config.toml
n_layer = 10
d_model = 320
n_head = 5
n_kv_head = 5
head_dim = 64
d_mlp = 832
vocab_size = 6969
activation = "swiglu"
norm = "rmsnorm"
norm_place = "pre"
norm_eps = 1e-05
positions = "rope"
rope_base = 500000.0
rope_fraction = 1.0
qk_norm = false
attn_scale = 0.125
bias = "none"
tie_embeddings = true
parallel_block = true
init = "normal"
init_std_qkv = 0.0228
init_std_o = 0.00511
init_std_up = 0.0228
init_std_down = 0.00511
optimizer = "cautious_adamw"
lr = 0.00109
lr_mult_o = 1.3
beta1 = 0.9
beta2 = 0.98
lr_head = 0.00693
grad_clip = 2.0
warmup_steps = 548
schedule = "wsd"
decay_fraction = 0.732
decay_shape = "linear"
final_lr_fraction = 0.0
batch_tokens = 131072
seq_len = 512
doc_mask = true
z_loss = 1e-05
train_tokens = 609200000
steps = 4648
dataset = "wikipedia_en"
Each number is 50 + 12 x the weight over its row's rms, rounded and kept within 0 to 99. Layers, rows and columns count from 0. The size before them is the row's rms in percent of the matrix's.

# layer 3 attention key, 320x320, rms 0.0326, rows 0-21, columns 128-191
097:33 48 63 67 56 80 64 42 31 46 54 46 31 60 55 50 43 30 48 31 45 43 67 49 67 47 56 48 70 51 52 48 84 42 52 54 50 46 45 63 53 43 57 58 44 51 51 63 37 54 31 43 51 68 28 35 38 47 34 69 50 52 40 38
088:64 57 49 37 34 75 58 57 59 53 21 57 49 67 52 26 58 39 20 56 58 72 37 43 57 40 65 17 38 65 36 57 52 42 60 38 40 60 47 47 49 67 50 66 49 55 45 43 41 58 51 55 57 42 43 49 47 66 54 52 56 46 54 66
101:46 44 36 68 66 50 41 40 54 47 59 56 34 43 52 61 47 58 64 30 43 51 64 69 61 47 44 45 57 56 71 45 71 48 43 59 49 56 42 49 56 40 62 38 56 62 52 61 49 53 49 56 34 64 35 38 44 38 44 56 59 52 26 58
082:48 48 43 29 48 41 55 37 55 57 56 56 48 54 29 49 53 55 64 52 44 33 24 58 26 62 43 55 50 56 52 56 46 55 54 29 64 53 42 39 49 56 38 52 50 59 34 30 74 42 49 63 47 51 48 48 62 42 66 21 40 41 41 61
078:30 45 61 51 51 64 60 39 59 25 52 62 35 53 45 57 48 51 53 35 57 52 54 58 50 39 45 77 53 58 50 37 49 53 38 58 45 35 63 75 37 56 59 49 54 26 39 63 40 61 54 59 60 28 76 30 48 36 61 58 76 53 70 49
091:41 61 49 81 43 54 50 41 45 40 30 51 59 50 77 54 51 59 38 37 56 77 74 54 76 41 64 63 80 60 48 64 44 71 26 54 34 37 66 77 38 46 59 51 66 44 59 66 30 54 61 22 61 48 56 46 46 38 44 59 49 65 59 46
090:46 64 44 66 47 49 47 41 34 51 61 51 42 25 37 61 47 63 41 49 68 67 54 46 63 45 50 57 68 44 41 43 58 59 31 69 46 42 45 68 46 56 56 35 57 56 59 58 52 43 69 57 36 40 78 52 74 36 63 50 42 51 60 59
095:39 60 66 62 44 81 57 53 39 44 46 44 58 47 63 64 49 50 50 45 47 64 62 63 61 48 63 43 54 49 49 39 73 48 37 52 54 48 52 65 62 55 55 46 49 33 66 32 49 56 42 52 37 50 65 61 34 49 52 50 46 73 58 52
096:45 48 47 39 50 50 59 52 45 38 58 55 51 55 46 39 46 34 60 42 39 45 39 55 26 62 37 45 42 53 64 38 54 38 56 29 60 68 46 32 60 57 48 34 41 50 59 60 62 46 44 44 66 57 29 46 51 74 50 43 45 35 40 28
090:27 48 67 59 60 34 43 30 50 64 29 47 32 56 26 42 29 64 36 50 51 56 52 66 42 59 42 46 62 43 38 44 69 57 26 45 59 44 37 69 51 62 49 31 37 61 38 73 39 55 55 49 47 50 54 47 53 32 39 39 56 61 33 44
105:32 46 40 26 66 39 44 38 46 45 71 50 18 41 50 75 51 49 51 50 56 70 53 39 42 61 55 39 57 53 65 33 28 37 46 41 44 42 48 39 46 57 56 53 61 52 30 42 47 53 47 24 58 63 61 41 49 59 39 45 47 58 43 26
105:58 44 53 60 69 64 25 34 56 60 61 52 56 49 61 53 59 60 38 33 60 44 64 55 57 51 73 35 56 41 56 63 57 60 57 55 41 47 57 58 50 66 48 45 22 80 48 50 28 47 27 54 49 50 48 47 61 48 48 55 55 47 46 61
097:30 41 47 51 64 49 58 34 52 70 47 64 35 46 40 70 46 87 23 38 54 57 68 56 65 53 61 73 66 41 45 59 51 51 38 57 40 47 67 77 59 58 65 51 41 49 44 69 42 48 64 62 53 62 49 51 36 17 50 53 53 63 29 60
278:48 54 38 67 66 56 48 43 47 40 44 51 63 59 59 65 54 44 38 48 60 63 71 62 82 40 65 43 86 56 38 44 61 68 46 48 46 41 62 83 54 47 60 56 43 42 44 55 17 56 52 54 49 47 63 33 47 36 41 54 62 58 55 71
106:62 46 38 29 53 50 63 62 56 43 55 44 64 40 83 58 48 58 55 43 50 50 62 69 59 58 57 60 64 63 39 51 47 39 80 47 37 44 55 49 34 47 41 70 47 48 55 63 21 70 45 52 56 51 55 35 42 55 33 73 41 46 37 39
106:47 33 43 54 17 61 50 52 38 40 53 51 69 43 41 50 44 52 47 52 40 48 44 55 41 28 58 51 52 43 66 37 55 38 53 52 38 53 57 47 53 48 43 72 57 52 54 52 62 67 48 44 49 34 49 31 61 57 57 56 43 51 69 34
107:60 54 51 58 41 50 33 28 35 67 35 65 42 41 79 52 56 35 49 45 38 58 34 62 54 64 57 49 62 47 57 39 44 47 39 49 48 54 39 63 34 49 54 66 52 63 50 27 56 64 77 55 56 62 51 54 37 57 64 59 77 56 58 48
106:36 45 35 57 67 54 42 45 57 55 35 42 60 55 73 23 56 48 34 51 45 51 53 50 44 34 48 38 50 38 63 52 68 46 50 56 49 59 67 59 47 55 39 67 27 66 66 41 45 52 40 43 51 31 65 40 33 36 58 53 71 58 45 56
105:72 62 58 49 38 71 36 55 35 45 40 54 50 48 43 50 60 55 63 42 56 55 31 38 57 69 56 36 55 32 29 49 57 42 55 49 47 43 31 43 37 44 43 58 53 49 54 36 65 75 53 55 48 42 24 36 61 87 42 63 53 36 40 37
104:42 47 72 57 65 41 52 65 37 73 50 39 41 24 61 56 70 45 48 42 33 30 41 35 50 55 50 59 58 39 45 56 44 61 39 74 59 33 36 56 46 49 44 42 55 37 44 25 77 50 35 70 43 63 44 67 60 46 59 42 35 50 61 52
104:60 35 62 63 71 47 43 37 33 45 65 48 69 49 57 26 46 40 38 30 47 50 61 44 84 61 54 56 67 44 25 66 39 66 56 51 61 58 57 51 59 62 47 42 41 26 49 43 20 55 42 69 66 45 24 50 70 62 38 54 35 54 40 61
102:49 61 37 53 43 43 33 53 58 46 45 36 49 50 42 41 41 62 40 50 54 43 59 54 42 40 46 45 50 35 42 54 37 37 55 28 30 60 36 63 48 55 42 41 47 53 60 44 47 53 66 61 51 41 68 63 55 45 54 41 77 56 68 54